{"n_layer": 10, "d_model": 896, "n_head": 28, "n_kv_head": 4, "head_dim": 32, "d_mlp": 2368, "vocab_size": 8192, "activation": "swiglu", "norm": "rmsnorm", "norm_place": "pre", "norm_eps": 1e-05, "positions": "rope", "rope_base": 10000.0, "rope_fraction": 1.0, "qk_norm": false, "attn_scale": 0.177, "bias": "none", "tie_embeddings": false, "parallel_block": true, "init": "normal", "init_std_qkv": 0.0159, "init_std_o": 0.0159, "init_std_up": 0.0159, "init_std_down": 0.0, "optimizer": "adamw", "lr": 0.00033, "beta1": 0.95, "beta2": 0.95, "weight_decay": 0.43, "lr_head": 0.00276, "grad_clip": 0.5, "warmup_steps": 277, "schedule": "cos", "final_lr_fraction": 0.0, "batch_tokens": 65536, "seq_len": 1024, "doc_mask": false, "z_loss": 1e-05, "train_tokens": 714700000, "steps": 10906, "dataset": "wikipedia_en"}
Each number is 128 + 24 x the weight over the matrix's rms, rounded and kept within 0 to 255. Layers, rows and columns count from 0. Numbers have three digits each.

# layer 4 MLP gate, 2368x896, rms 0.0202, rows 2137-2218, columns 112-167
121069119111104112099121136126143124106155113130093150136103099119110162133142135083108131063128101142166118116130112138129106113150117150091136131106177133093128157124
107094106111127136127145163058111135132141131114135142133139097121103122119113124135149137107132179139087108085128097141110179125112142099122140161146136152117120152164
135069120147140139102103154115141130141128143199120086109120154115113118129142124146115153094129126069113135133121132115142096141127130120134140148118121126120127162141
117095161107145145074127073158149139101180138124152079107110107142144148078159169077132132121117138155157122149162112126137102136119169150117110133137144127107120127129
191122112132128131137093109114134115162156124126094138180126112094073075144115152115110142141110104068135148163156113142142181151155151146129090130123109096160113102115
135143152143115174115113112109149103147146148162130088117124147161129123115130129157131157129135146142069137092151155123168175133146130111131101159180116173131152124123
161124130128166124065129116148102119134140117128157111141111109127129100149142134179110119138134116107114133169086142117154076115166115136143126146133137145161120125118
098106146121103136138131115128101114161130064114166118104133122124146112127118144121094143137117090133123131117154104159121111104149103166122105121106171119109153131135
084154126129123107094105128120124143142139116130133123111098130105096146111118134095115153140126143089104184111107128151143125127126115129109116137146110113089136116098
135132161157115109178152172172134139101122136109132099136128159149117170131112146142113116136096126128094176107123139117141164117131108146136110126180090127165115093148
153134132101124159141125130151114085104097151145131140143135105151162116174118121118118167157152107126098121088119080144126137126100102206135101075151147121159144149158
166096135131136100127120187146149162148122117087132093138118158123129119088092143151122135132112139129128128094101116147135139135122181122117122109118110109113104128132
121131087120126118096127138144130133189137126132133139085129153163137140118135174127108133144128102099124114131151119146152131107156110117130146123097176126089139131164
103103111117121153142158139128144131104144108089140117128131132094164108123158125123113129172134084135143120107115106142131129143128100133118173101096142125133112117155
079143114142085105129147097156142121134082111138157124144177136146135102121124099111141165108125072118098152139138112139157105170104155066115106166133132117151112087111
104153158144107153108116129183131092088102120138115139149141121120130148107149179111107110101139155129094129152163127120098128113099178114122133157143171125075108169150
128116105112141109110125123126103113110100117107105115127102120143103135151144145117146141144151105153146129137153117151145141126138117133177128126146154138126135105167
158098154153141107143158090117115159141140113139131141120131115112128095116137195149108149102140101132121151139104163169101129121106092119137125136099125134146133126110
146117152140157148109048139134139116182142210120157119095084144143112092109097095151116071131132145111111184081142089123144106123142096105099138122159119144128123130072
147153116134130100118130132140107098151100114144093106155134111088122085154099125150141111149131137114158121165130109114145139123138124158179077151122139091174151140145
118154134128144107106063119154109156159136145129112142146138132129123111144168127149113142140154127126104153125150127069151139103115148095106133110129134112134130109130
131140133163146110120132101148124148140150136135151114131112093131119152098136156110130128124117117157142111089130138146146177124138135160170130168115134133110090164125
127089138163140161166097101147122098143138156118151123103160117101133126141106151111127107162117107138149117137129087117138105119135116117143106154091147151141093127093
130149107131156145108125159146138103194168076154111150123136131140136147153143119142068064194124123111126138153121121169130109109113155117098121106126143167179135144107
120167123132138128139187125112114132177171167106118098091157110144157131115129114104181148115163130135122133135142167122142166160155049166140129137154138125093135141134
171097123107114131119122081151101123119101148147125157104141145129134122124132141137159129170124094149134141135115118162134146107119131167147113134151115126163153108140
170170128092109144159106104139131132168144127114119140133171153132082123132099168114124123117134114149094092156120115085165129118126153117132112117117149136101159157142
128102131130098109130090131138164122142147115127114133121182099108066116165129169125105121140113109165090131115117164151144138115124125167137138115150151129167133128104
160114153108120135152069095129171104109142141161117151117122154128121133161121130159123107161158118109159131086127067150140137123124043144113072115154121126143104122119
107113117114144126184139155129111168088137105115127158153127123152130135124121120092147129133155094127140154107108134098110132133143093116151136129175103105154130126116
160097137155140124113130077131066158138124143101132160119146118153104165123102118092141101109141164100189143158153169131145138153157079125118128097111095128116113147175
164115144125105136104135122168113108119090125077090117131129169121091112158122114122130126150160123124157169077142142111138126101112105137143124168107102136105157114099
138138134104122163120125096114140168122121139139133073133148146136107146108128130130122128107134126138155150103147104121124119139099106097114154155162127150130116117145
148108163165106119135084139158132143143120133132140098106142146137165114114122115161132066126123140116133155111126119150098146123120150148141094134132125109127145136152
158126145126094102131105116115115170126144145123139153136127084133125107139166133149098095156118124138134171146166131150174190140124139146122162061065154107119135139128
150106102129152119137174140148188137158116122129138118128137130117135160093170127108105130142127155139139153146140115120119160139101130118109136154136131126141139117107
161128106137145173129106113143115128145097092141107105094152152103128092165133138128098091169140147127086110174112103110098121128110085137122136087133133084135094160094
153101124177120073086114153143126130129142123131140150106152181159124101156126161145121154149112133132119085097158086138126148130156116095109095108147158143084140143167
144077119130123138072138163101110138181134126131135119175140093122143114149154130127101167092111149141133126116151093138096179150145147145171116141145130132120092103160
136153135105166113132159131132107118111161110096099130103156175129122101100092159117140141142071092087108117133157119115131152141135151110128129122114115098117146141150
145108149124123114146091145137116122167112116107181123122143150106128113143119136170139138118119125068123140073132119141164136118120135180170081115124131099129128110117
058151152158143106152134112127115108130155079130054078113131106094166131064093149074143121134104118128115121158106148115135197138088115116160116104105164116142077114191
172105155104180115099093110159167083174130111138126104148141143136087137111128092113124132130159135119129132114175112139112096114166069147120124116167132163087130098133
146152128097105094086143111145114156123103136135142088120136142156136133110128180122122152132124110113149119156153191177119146125078119136116124144143131145131118131171
184209108131138166162147175093118102136140119164063142139120145133145138119125137098103153114136128095123111130118122122194136111100096146138163110128129140074090143138
150123091150113127138155169121147098167163122121088153129095131104076121106118138154174143121118152125132087105153115103137124120142099166125149116141132132125132141153
122143124122118154186127169118169100145133157123106097131144133127083094141097127097112103162133110150164152072111130128065079124140099075143161101121151160127120153133
123124119118104141125139088181139125143129116151100099132154163170154139123128160119138115137128122099124113102134083133164093151153123104162126096130135088111195133132
139099121108179137171116122144140143120129138159129143096118151110127136114142093127151154081132139135160154160129193121144109067157064094119092120141138175121127133095
111166159124140133123149105148120129124153115142074106177162148118094167113114139133060144115084130110106141087107108109110144191143103145162123123083125110123113073163
116155127131129115141146106119136109127169107115102112116195142074060145126141116102119093141150115108125148166169128143132143122148165127136125153130156133107111108106
120144106143133115174104151135130151110118108118111127071155128136172151123136182109094136125133145102128111150092086108139104138095156141089116079148140156101125134143
156174110168119137123159151152128156155149114136136152122096139127127120110077143129099152128130158146139174106162173139088155099127125154121177107148150169150148122158
103090121124130114135114159096096131113096153166111181134156148139122083105171101136130148135132089125091122120156116117147078125116180128151070111127121107159141160153
168128113112128116123127142140122154125119104153134098161140084104129123166116119101133087104100157123121096111165121121097134132174124146145138163146143110148102123173
179094110134125100105146116123139114147105126112144126134110131110116163126126109126150114124121164115103115128120133119108094127147144135080141113151103089157116090131
112115091107155106098128153154129119163139122132123122151153127182137145137127138118124126116139144158154089152120074121140141111143148143124119168111128107141103107120
171113121138129123142147104141130118182125104109104148100158155115093169122129133126132123149109082109130126127129102154093107138081113126110142145149161149153145121118
139154129099123125091159132124115126147136161087107133120136113111098095155151160123126117127122103116115118108134136169108179106122101119159188142125130129105112114143
096139124106119148129161148104124091159096102125103161127162116110147146160190148120082133126105111094096126121121064071168110114143135133102087104138122110088157150115
173061154150113104143128115133169170133152130111116140094141122158132119151148145127098149101115116110103106177142069153095135134118135166138163121133163085141136136148
172150126127159066112115149116125064116183106130106099104165101162143150096113178128146143146137128124181089119143171104090104105120106134091115125115098138089126144116
115162114158094084153136139083082132175108127108110122110146123091138114144179141145160128143158138114117120106131118141140099118110147119122137126080131132129162121105
136155128138163114128135118124139078124128117143121134166113174153157106118142129111110148087129133130100109100159153166157140158120132119155150148173115160107147117160
140156129149124153029160166106124105167128129108118104129122166130138130105136136115107134051165140104141146133152159131151125137091137127130105162074118138082081169183
118069127124135156138093139136126157108095136082114149151107107123153137144101186155111115134132101130136130085086141070142138129155126134128122167140166166153123148114
139121134155142139083162161135128151145113142140127150126125142138134115117120113131109107130138090107118178111121153127149160145108134147133186145150111119144133145100
120131139124120121096167111135144133127172116093132137130168074092153115139096100121111125117124123141127119153156100147120162141089145124113166114147140129133136155117
108156172105095135132108112132104106205131101125118181093112127161140137101163104104116115138116113176095134125162145134126114102119064196136110133121115095118097104125
133110147137135108142159151117144118130152134169088141133132162136112119154110139132140153134122135122115174111077090140138099099085155109101117149106135132164126110146
117081140119121141161119101135137128098121118123113131088128150127127115124143151094164103169097129152167087174126154122121130151165137125102150136129135126156112131109
139127155154087118129112089083097081164168137130110160098145093083089104158138118086121116195133091112114158138104165152138167138114068162137098100171125144146127121111
137112145130122097146146151067198125130113107094158146130124156118122122146137133070155136107147142114121102136114107130155124127124085121120116102134065114130171151104
134149127113128130124142134124132110106107114119094128148136124151148117083161128143108137108098128129102137139112111114135119083120139117111108129104086104114114119134
145109115100100139132157167163121147115134114128123112109139130097105129133102116117129111131130140117153107125118134118175129125127102140113150144117120126141150156158
129089173147138121076138126111152152116140131149139107128105118136141138144112177130135116085141133143148120117158157120120201142109169115119105151118104129103091093161
093174113100145137134188211142142095137130167114107140123094089044094105081171095105109078068140121142132119124151173133126156148090095178154092154095139111082143097128
130139142130135113153117154169144137124133128106103137150098087137150142168148114150140058130160068127109130120160093128124123136116080148122134156166095099173115123101
118057116146087112149112067146108146124132161134135109134138098137190077158175151162109112151123103124168109109133091157160137146086121150103135101133121131086144166136
096131114095149147136144121149140085131191109141143140120146065125116134137096141124139120147075108131125099121135089127150100079124101130065126147104160165118141141119
118118154123147146120092132164131151121140106089135090128124106137110137128157116132148133095147122143142124124137051146105134105157096075115124103148122145120130139098
129104086158142122113147150118158159123123162116071141122120122108139101108208154126137128095115144063165124171145151130089129139108098121126114112125143112172125160126
# layer 4 MLP up, 2368x896, rms 0.0191, rows 2137-2217, columns 112-167
148116126126146148152116167142157098159157134119075102121145187151114126170091097129152098154151121133142165181124138143126110117098150097152116128120118138133152157079
071157100126122094177131110151116123162142138130118150120117121119094125121118095112130097117151144098119150099122054102133097167117100154156126133157070134113097124094
117129133107122128136127129147103104121097122105115146107141057159128105120140115109108113133169093131141147136110144102145129091148119115127128174124130159137132123161
165125175135109149100131149111086131166129132133149139142114104097166135137159132125152148078130113104154144137111180127131123113110110172137097082190172145101135145134
109129146139150109129140100064146104132118166130127137107119100073178176116127112129147146160112125077144089093105106078179119118113063067104082109133112130095113111120
106140165144070146141146130154187123155163114131138177151091094160154139134168139122170133132126115099164176130095140141109127111087085137174132107125146148096143126097
112128143158112161180119091129130092128119133126068126090136133102125132113148140117134123189156119125131153111103093109122161133115150108138128151114100145159132160127
099101166109121099127130110139116109123149144149139150163136080166124131138134127143143134167094113156099094103164123144107174121163129140137120140142136134138169124122
141087128141112136111096112137169107131104143122122174072110112094115118128154097111120101173102146114118118180089126117153106110096141128127103130149125109148136114135
103070143094126074082121143141131076142152137133154112142153102091149149163118152136140126140119136111119084116135141091150153111150165122119125122155110131139166132100
116101139175096143148149127118150123124124091089140141104138142169094118115122131102115137140122164146111116143160153126063115092144126118087134118173134126124120124147
147162127148079122160086131089117086137150182116110134143147131120139157112131155133115144143148152131129132113126137134099163140135093137146130168144147083103110125141
141122152130118085163117150140103118131106147103128116134154123092122117097112120145140140166119151155113166117105122140157139151108127111128113132149135145149163093117
150121176178117176143120141151108159139126122117121081119138146131147134072172128143146158130108120112145103164119142101128136137106135140158193110119106115127140114109
133147088133096152142112149109094172157137095105168125100112102148099115126103126121146111137105107147151141122128148134156134159123104109121148065126150170123126149099
116187127140158133120125151127122128138136150143150125124145139116094129114160173157091144108123124136130130152132149145131117147128108125125112150130137114114141161141
136120148103134145127148116071155134118149128142125119124152160107128147119152128140115148139164136176117158138156080173164161080107144086117132130160144127121139116112
128111104142110112120145109143115101135088139128146083128129151125135142112114100138124109121128149133130144152125169146150127152173132117141137140136138118090133131165
144149124147140111122117101095086116132121137126176131145080088105187150080116152129180136166152143144095160121112153077168147147124105119120113169130135147129144112117
098112129149119156111118116123143109187135150161142137135124126129134138089130120152116164059111129091125137136109087149093160137084150117139139172126117121127106131100
143127142126127121119146146101116124081125111128141111130116091110131124095136125111131115114130132139134145147127119136164113124140106124105114129150125107114138114146
176110146127107131113128093124142150103140154122127094143092068164138138090138136140152129119121137116151135128116131159151145131148100160139111161111124099090160128156
100162158089112065109115159146138089126096109085145153141128103136101137145149119110161140139147124142144115136129137148151095160137177143159162150125162156166137121114
147095138149152078120149099099179165136066155113111084106113142149158118104129131134151148092162116126132111110109136106101112140132135124160158149099127098095125131146
162115151102077127090137123142135143106138119136103062106132093126126102172098135158129064152131118105112064129168117143186146140162145164095132131113142135125106143058
131141121130130076134142106137110121145114129118102127134161154177118187137114118122113128128064147126140145087107139111073151124113137104116138114137150102122146138180
134141120117140124137118130099106111119140150096128123147093077086101180124117126144108102153126108151147115110117134174119179160112114140130146175170125125115119094110
134124171132112085123120130133115106156112118130129096118124147176151150120102080127132121088116123144115139103127117114105126146137125068148084110136095114147148113123
148108137127127109122114145153078143146116130124119135165105160150115145103119127147125133105153167167116149149163130165144122135149139145153147142133167203155154133123
143095116123141143168161124109172118144134101148153112141135149153136084096122125099123151182105134141127116131116135159144131146148101136153136152148133103105125141138
139147145145108118147110128142104145100128120093110132113132116108096121161115123141154087120096154134105117135131140115153129147148139122130131138101114096137134109112
148125144143138131135114116171174113144123141109068149151159134191118128127134122115113101083141152096157140144108086119133129107105131158158142135137099082141099107107
127147215153145156137143095116147145113162108111127137174120135075108106139130126128111103163125100156121110114139105102125167153132105121124118135155129131133140124108
136152078129122078143139114109099070119112192104138140132120151105095143139132169124146147117142089136146139165084141142125099117152090129115149136136107157131137126083
149085091117116101138124115137111154133143086154157142098143135135112141092110123123116121102188150098132125096138095105126122104105155103075094115121138130101107163146
111134134102170112126149155149112102124114126101142143128126132126142168115151075123081120140135171170153143165163104110125120168082118116112123096126128099111148137116
154086119154142097174145133186106097126156078157161114133150160142131086125128137125118118146149107138094112137161127110121096088106142110106104186119166129166118161144
131084091117130124116122128124169123125090146131168115114112100119118121103145167133155113114121148173116181163136179167123128102147121120135152090144136152131152134149
077091162148110158099072134136078192087103180128146142132143119130116134110121155110110151108172140137169123119149150105121138067108135138093188143117138144120136122143
157132143160100106096131128078143142178136155157127138134121142118127112101163136149134136136124137115165142092164107131116177079102146143182157147109180117092087167130
103123110110195136150143137193188125109110121138091156180116155136090083156131147083166170146123154097133168082101098099163154123131137137061116135117181134142141186095
097133175152085131098148124112133135135103088115124139108138170139150141121134115119142127107077133150145136133148173126141116183180082144124102153115114129108108112129
127098174128114111167134146083128142097145168144138156159096076111112105117100121119132132171123106130152126105103135137106119109111105165096164139089176122072112101116
139103126135133150164163128145122150131143094160116134132157164110117162104172173091145163124136125146136134149119127212133160099138134149136136155099147137132124146147
156126151131105147114132123132091132151144165148097111104134115135095128142117088112139141149120152112120127130102116107145149107081111122137121109146117116117105148136
164101141100110153132157121115110120163116132106159131144143141108124103135104148126158145104144143118082125126117168085074123153106151135145117122142125076089151160147
125160124157129124130132113150106129092163124133146137084130107123093121123108134135137147123139168115058116136104098113139157065143118133158113145089107124129143100105
161155209052126137141136111149151101114127161147093110126116164137152153127135166134134125094118133157167124102141130157142132132132094124097130174118117120080109151091
109122140125118141135122135136110157084139113104090111097129086141146127120137116104136112094109105119140125111110183129178099138097139140179139107112156158123095121135
100065145125116125114088114140120133136125143099140135094146088112132111137122131122148144117123151106131159130110095083139108118168090094093086098138107155144141108137
176096141100137121116148104106130129148104100131128138129140110149136124119145160164099140150149118113147128104134117157127132106118135171144144122123096146061145141117
105154086134134102161126122104118113171128136108106174112156152122154137142129143125137094151125134162143193097117111114139146145135091110116108163138142089132146145128
100128120144137139091141082108156104060174111116095075117123138131161183143123147152111117128154144135163099102107140124089131176104137095096108166119127129106112153117
151100169148146137105107176106151157102111114131130099138096144152116079085113114133119148107128125129168148120159132101040115145145141078100121110137106108112100103165
102157140121093090124111081177162141133123103161139145107099119114065141116104135082156130195148097143145123084116114141132150143183087136111093136168188122170088159097
117111155103105174125124131103124147149126103115139171104134090121118111155128103124116119196082113139148131122111161129136095137174158117084158085140151130134173158121
113139159115178127132180150143145139134144156161127124141127154109153110138126166106152112091148101112121093169136193080127131132138192146133142122142129063156096122154
150153137143150086123135154105133151134102167151138112103124123118107157171113132118120142137113145149114127148144182118133120091105135165118162137141092106139100098152
139142116126095140125127092134120155124136146135176113148068108121141132113137113172111143068146114139155144114134132083134138148105120141134184113130116110114148110155
125107127134155200112138131121118170114096102160123147233090142169108113162170129151132064161131143150131122167124153148141124067095114158105191129089129131129136140118
114138136156128166173151123078153145161116152093125124126086158148154097137114151130130131134168120144104162151126138105154127129143122178162108148105110138136127147175
126128100089129095092140108164107163166137113117140105097152138180128163095174135121132139130138126136174111109167139159133117108124166153089133138109132086128117134133
136146116153136116101122133152144156142144185115167089140131167131140123139100116158109169110136164116096144139146130160109108162108123149068123147118117125136123104138
121158060140137103127157130147154135121126136105089137138155166137093113111141094087122106124130117146141154144139144110124126124115084123141133144107142123142123150137
136135154144139139118125160131134084137134122109183157125067137138115097147134113152121128084168142125145127126126133118102132097122110097109094116108099110131165130103
161160124126111127125172146175130132126160111130124145125175169124101125138094090111130133108126204125142095146174163123113096124139074131131124076157101106110154138136
160121140152131130138148150129133141121154113143153112106148144150148146128129118161105119138108134127110147146132119149135165141115131140123098112168112104152142184107
077134115145148097158121101116110108146168107122115098134151128118116170099121130089140147139145147097116095128091103138164075122149111108114113168147090179149131133118
123143103101118119156159125139160096154176164120160136118094117162116096129117129128069111105133142103162129128111116123109100112114141126146140088107153133194138151145
145125128120130098132122126116139128134152111159157109163152150143133136160149141154145105184072129163114160134112114140091119098089101105129102107136097126175151109133
141153112106114107148134080151116137115148140143094119181092103135091139183159140102150148215142114114105123125105158089132110138110103137138144125129125154136125141117
144165195126102127128121167100146144167139132118127082141098134160127123159127090083158182132096122111143152101113138134108138116160093117093141137156152131107141127151
124142139112108153139144136159109127183134119117168078115139157083082166145120107132118102144125114137108128153125106127108157145121116153181114143188150111136157142119
073149160137130139125131114125110119176082087159157128126120112126121123110128098137120142110139132112094136126106165149111114102137162153084077165119143140109137127083
144158111178117139117122157129118123116150195152115143135188138077138111150105154106125147156160113128123155142125107150158091146141133103114162129090129101143151139179
152128138073156096157174139140077142125072098129167134090117106114083132128136108101159134162125130148141147131128129136161120138124169078147110110156136128133134139163
120139124113168158116169164136153141107141144158085108161141095095103109109134131166134114077126131156171118151144158122113147120116127144149092152084178088135131134117
110090162110151104169081097124103124161123156116099114137106087161110131090103115112124165138100146145082098070101091120144134149124150139115124113129132126171127158084
135103122170095154117125110174099142075125134117150140137154094143162140141161165137129091130111171138139127112174097123156128134113107103124164123162124137126125126118
153105118109091147133146127123129116106101110143135132125141122107134087165132152134129145149165068123137135106132137139112162138159156156128118122162092168136135115161
117102102095162187113121145166143107168167117134149122097123085130110139149113125159166142135106101135154184149096121095128121096129128144126117126157099144139144132168
# layer 4 MLP down (transposed), 2368x896, rms 0.0156, rows 2137-2217, columns 112-167
117143115148116128139102103113091095135123121119126104137160132173133128105102121132128148170155132102066113140111152085098119122086143106090163134148139122133088160073
129097133129106078094100109130122120139134150121143141124119109164114156163165128118145135120136135113142151130149137152113092141143149152158143105120097122148126083132
156102047114140137136147156128147114155140102108141095123112087142095126107146139126123140155151155092135168176168114109149119106136094124151140177143175136131134146138
116111121107155103139140173178127177116188118127180138123116134110116125138135138175121115137093139133145137127141126099127139128148119107119149130159131128170121121134
130112156128124106129104060117142134136124144145134073112142156151094128140128167111152115135117126113149170177128092153116152151125130188145132151138102127132089134128
153141102135192114095118132108122115121114128177149108115079130137120096127127143121142102094109137147126120107163100149141168134128166146104080110142104133130153114103
159092135110137143136157158147155149115128174142123107166150089140149115135125151101171124116145172084124144095113108169139125129146098143089133097142142126113114148107
105121128141127137132114101136114124154117128131139100109139109143155124121138160115133168115111121093149115119086128154116115150112137139158115125119160150110137115144
126147132123118118104148098107091110118127129124097143109151105154112122156128147162137108137125170103162150096157120110121145104090159162151100131101131119122126132132
116111151097160119088149146119119104119125085135143167137094131118136131141137112143148148110128131093108120144125115102110138113142129144070153113149107111133136079164
074119140127108124116080082109131149153103152140141123126090144137144151102158129109141167123133142161124111119128109128107137130094144096122106115147143156102145069127
147155167108151141123109115170118106095097121121115104135092103122151110102138102128140092116128107122137148167123127111130154105141092124117119116118152143141113156089
131135152112116137117109153109130141141127125091093166135174141138154133150077100115143149135131119132137168098114114137154136144143155120138136133148095148134127106122
158133101124147126122162137168156138129176148155112141127129121135104116096130103149142153121110124124113139116094131098111203136115131111128126119095103120128115144121
135171077125141110150141078145118114104134145178110163148110088090096127118095145144110128082140110158126152125126144135136111160134154101105135163178156135095090144158
168190101168104157155123116136172125118130112139136096117118132121114111133116098097122102153106144151064140157109147151148120152113136122137143154110119132093117113142
154097105124113115097147152168155107137133106108122164145116113104068122149132180127126120136160142143147140137127122113125115124106123119146145085149154091125117152112
140049140115090136124131096157131118097124139141132145137115107131147160136126111132151150124115090123169101157132120118158154147199121130108127112115158142143160152128
165168146146139131127144115130117103096185120120108127105118079091150125104112100122133168140088151149173143118132106100126117171128115125133100118118114097081134122117
118115158150064137140124083150099123112118147069151147133104133135159099151153144126142077106141127091143100124124087120152117120128087124096134103165114105116147131160
095130114142134141115135137116118164076153111155146106110143133128146153096115114103140135101099144150130151118149136132162155090122141104123141125101099116088146163089
127100138124141109098172129108141099135092141128142151135135131124110107120144095123116138127149119130141138137134083128150129130127131125135102118143138123118180129129
094140079149161108151119126143125132105110122143144121094141068115161147117113108124125145125143087128098118121081113109135125113101100153144164126144118167132156094124
109123143144209154152116145115166129154085125113130141128127108122147143124150122141167157153099118135138144128157158171087127157140131119135119125150147113159088142146
122084117130130173125163145136115128165131149096119114107168189125150128129148101105112177144130117147145158113121106142118118144167099112125089112112131123120167103138
118144115171107101122149109137073113086135148079099135099136093123118149131110106160108133105155097137123147123113079120125115144108128119127154136145143165074113162127
121145129157118124119123140120063138122149122141149168128130116153110169116136144136081118126135127089124158101127179146125151136115139127136121118156109121137148112160
153126133119145102138069147167095111131102159115080135141141129148123153141144155153117077129131097159076136162135116121112122137128115093116115173141123135150119149131
155114114162138175154114192151119135110139108119125124056169131147086051161121107107125100101130123114119140163116100121124087120156170105123110163137166164159154149115
099135127139140145128164180099138119176124140172111134131142157114092123110133142138106139121096127113141158113060092165153112153092106112135122126105164057137112073167
141107079141143131127100119145126156114146117142153146185130124159141107123133098146118131132103129123135151130138086144097136130135120102100128106161147136101150117157
141156143066127114113161117129147145111129159137090127104133112137143159060129127130112127145133128140137096152134151111090124091152107150111146129140129114117151150128
121115135110104146119123150152126143081159126132165114193148116127148115127116159129095159154101119171148093136128138116127175120088160119113148139095148111125141101147
092143136168123129103091105110161124139154163093096120145136113148147142146121130132135130118159049122163129114122110091118091133147115044120123121131146173125172136154
159126127132108143179101134100147119148128132137159146103159167133083123119106103127138107128206142127108166118115127143127096144110157097141158143101142100111159120145
158118105100138120111160174151103128129098073104137106098151109096090138116117135086124106104108141137166114106143133083135138180148110089110113114153171086091113083160
124105163154121138148091075137081076137099118126094127124137125083098124149139139152152126088138078136128095157174138071148116106090099118122138137113144125151065143102
133150161125149122115151117160129126127091099143106162133136160117160103142180131111135143114128141142129120161137123101133144178161136190146197096129175124108138131124
105150120126112143144143190101129132099158126127077164112118098138195099138162141149139166179134103113116100119099158115154132086108118143111143106119130127158134143091
127184112100151086159142151188131141097119141142106103107140188136122132145100140120106101140072147152122119137153161146105146132124157135139145134143137108126170089150
118111102103153095139099121118166120102117122143120139161145132111151124129134114107141117101148158101141126104134148112140126119129136109070092116131111088125107174123
120163117080131142141087126139142130120147128140108134109113054158152120120124110182103132138178133121128113135105101130119132157129160155120109127163147138135168180119
150138101087160092103138096167114130149124155116134080111122141153142112128114164144127150083132105109121153139128086124124157088128103130119137127132121135083112118138
160132101157129125172173125088128093125140140141133136133158206073120117121089113122112148132132161113138151140149136176144084114108131134109155137145119128119159129114
135190163130130145093152090127170114165140102154140105121102102131132105135150186118149067096104175127165145127104140101143118159131142161141130132147132124094125153151
126115104089112124173142119145119121109118118151122085108127149154140115143115176116081094092135072129126161109105144118081116107165161129079127138118105142098193135137
174178129130149141141164118143091126122161130119084125093141126119131112157135128131107085109098116176103135161136135124140143130146141148106145143106112139081144151097
148137152139172102153142132196107118079105129124119147088129152158130127169139135128092148110111174103136125150105130117129092110147149148100157176077092124165135162121
140120135186145132126133090111110102119161132078123108137162123103151115145146144138099101085103149118115127136109150145131169152156104142114102135106104113149107111124
120152136078121151135149140153155121169104117152107154170141142153116114147135110097122143144163150148127150137122169117120132133091139142134107115146096151144092089140
115110136148153115127126123122141123137114108133119144146130126149146160144121136138133145098075116122162096129114058127115139114107135147100129155116135135126152169108
171165123152116139110145123135089123113139139120142147105097124146125136093156124147140159108137144096094135106100162123113138152137101141167132150119109168139136131106
095123138146157174115104066146091149092151161124122141149118100142131139122152151112121150151153152103154149174161087077099145131108137072135113112129099094165085154066
123131103149120165091151130121143129136131151124117127127090109182156107139093144130104132163144137108162199139154147172157176153146084143097149134106119157086122128147
096118152115110091130128131119118139165148119122131166116112071155129157149145099128142101210147132149122112099159091124123121095167150156133126079152155110137127122110
177075141152119121140141093128127094097168129143162121120097107139148099160138103094132091096088143140122127129152114147142090112113113169150141144121143113096198149091
143185146100117111149140107124155135142100117134123159133116114111154122113149121138150134103121137072102160092110167078140142099105115110144149119127138120103149110130
149129162121155103153153105150129184112111164114166155137120114133138159118153088111103102070117138162096148163090120133116119063149135152109169104126116134118152136133
146135085113095136088138134164155121108144147138135103139130121119129133178122136094113137156124104156079156095113156137136115127089119096125106122128093105102091140158
137118181152117157114112150115132165108085123118126149110110150148082110162091133126142093111120120171142149188120102107092127184155205127132136119112176136122135125157
123114122127120148133108137116118146144109119090083104102110170122115065154150131146134125132102117103143115162096121128112141106162155127139159141171154100164133100122
141156087055126119113107092134125105171123151137111068086155157118127127104115131163128172110140093094160147135124155121098101128144168160085153108146116105134143134129
113158127127109155100121099152105163104144115106144145141106147149170101117134141118131141108171142116093103118120110109124171104080128126102119165132106136103187134123
125083109102105147091092100129125141100108113170165119100177098100084091149112142151089132121150150153121087140113168083135152131127124138129143159113100110081127108060
115128116124138118129100146118141187109105142142156056139134154157110106136104124108130106136154130172147129169147131104145144120138120084147151096140138170108144144154
149113170128122122130112123152149136106200083125101141126104111153113114185109135125101140124136197136149111148086142123124122161148125172130156140116150160094117116155
143124137138138137099146124133146122087183148141123090104111150149100108156121136138147161165114112153099108140078131103154123126150137148121100163145146113141167148151
147127119094134130135085126108123131078143170131134151141118154096115156120108106109172121111170145120122114116062167100127106103115125152151104137077125161133134092168
134139082123146105115125139117141138106126189153188135147179120106115127136107139136092159147126190052131109120109121121137137125104185128153127122115131158116148150167
134126152145106145143122112093121145114114124147120121141157156127134086127151127089144114129115118120109132135101063141085128141159144125130129101142131112142149104123
109129082111135131110135156093129087136154123117102130155132115154142120120166117157118145141133124164115145104126132128118114090141158130119150123098162170120138149114
147121149139087139103130087109121133148134118110097123150158119169130062118133154116136117114087096095190085159134134108131101130167095123119112144110151171106122093123
125163104140147115138118134127076134118160128150151093116117101155112139140095111137141136129205084132161063179177121116093120122131101130173093131151173152141181139084
132130134159129161119171161159152117140112146090112173120106169138132129146176127143146133144131125154116112106144126116167127132156138123145109118127120110150121136149
146114150151063119074128126136122098115134150157128158121115191111109169148122102159159122136180144133117099110136156124096095107077106135141146134121133110131119152117
162054097120109121091093092130152126122141148100110147145125132118137167102118191132089132134159151111140097150157125103111115104121133173130176142146106138148113122125
101090152129106126099142117143112134127114112080093115141136055187087148134144154141135116149107099161114133117176158160131086163124083105150175094170153110123117117128
121142196120125101179080189132086109131132114131139118165096141178159179144111098119151099109105171082139156110086103113124114101138120145132106136119116116125147125120
116125150158137132135138142148152157118121157132161192138150159090143147117164108097130124124112157150091121119102127128122103153110127120072158108136175111155115134142
146124124115137156118130120127143135096136125120144104177130125090159154147091129153075125106129101162113128133145113101087129086123107111100151180118114164124107106169
152134107144157143130173140107097137149152114190089156125119133115126126096114135154128138128083099119139178150150141141149175142121155173144151109118120113111158176145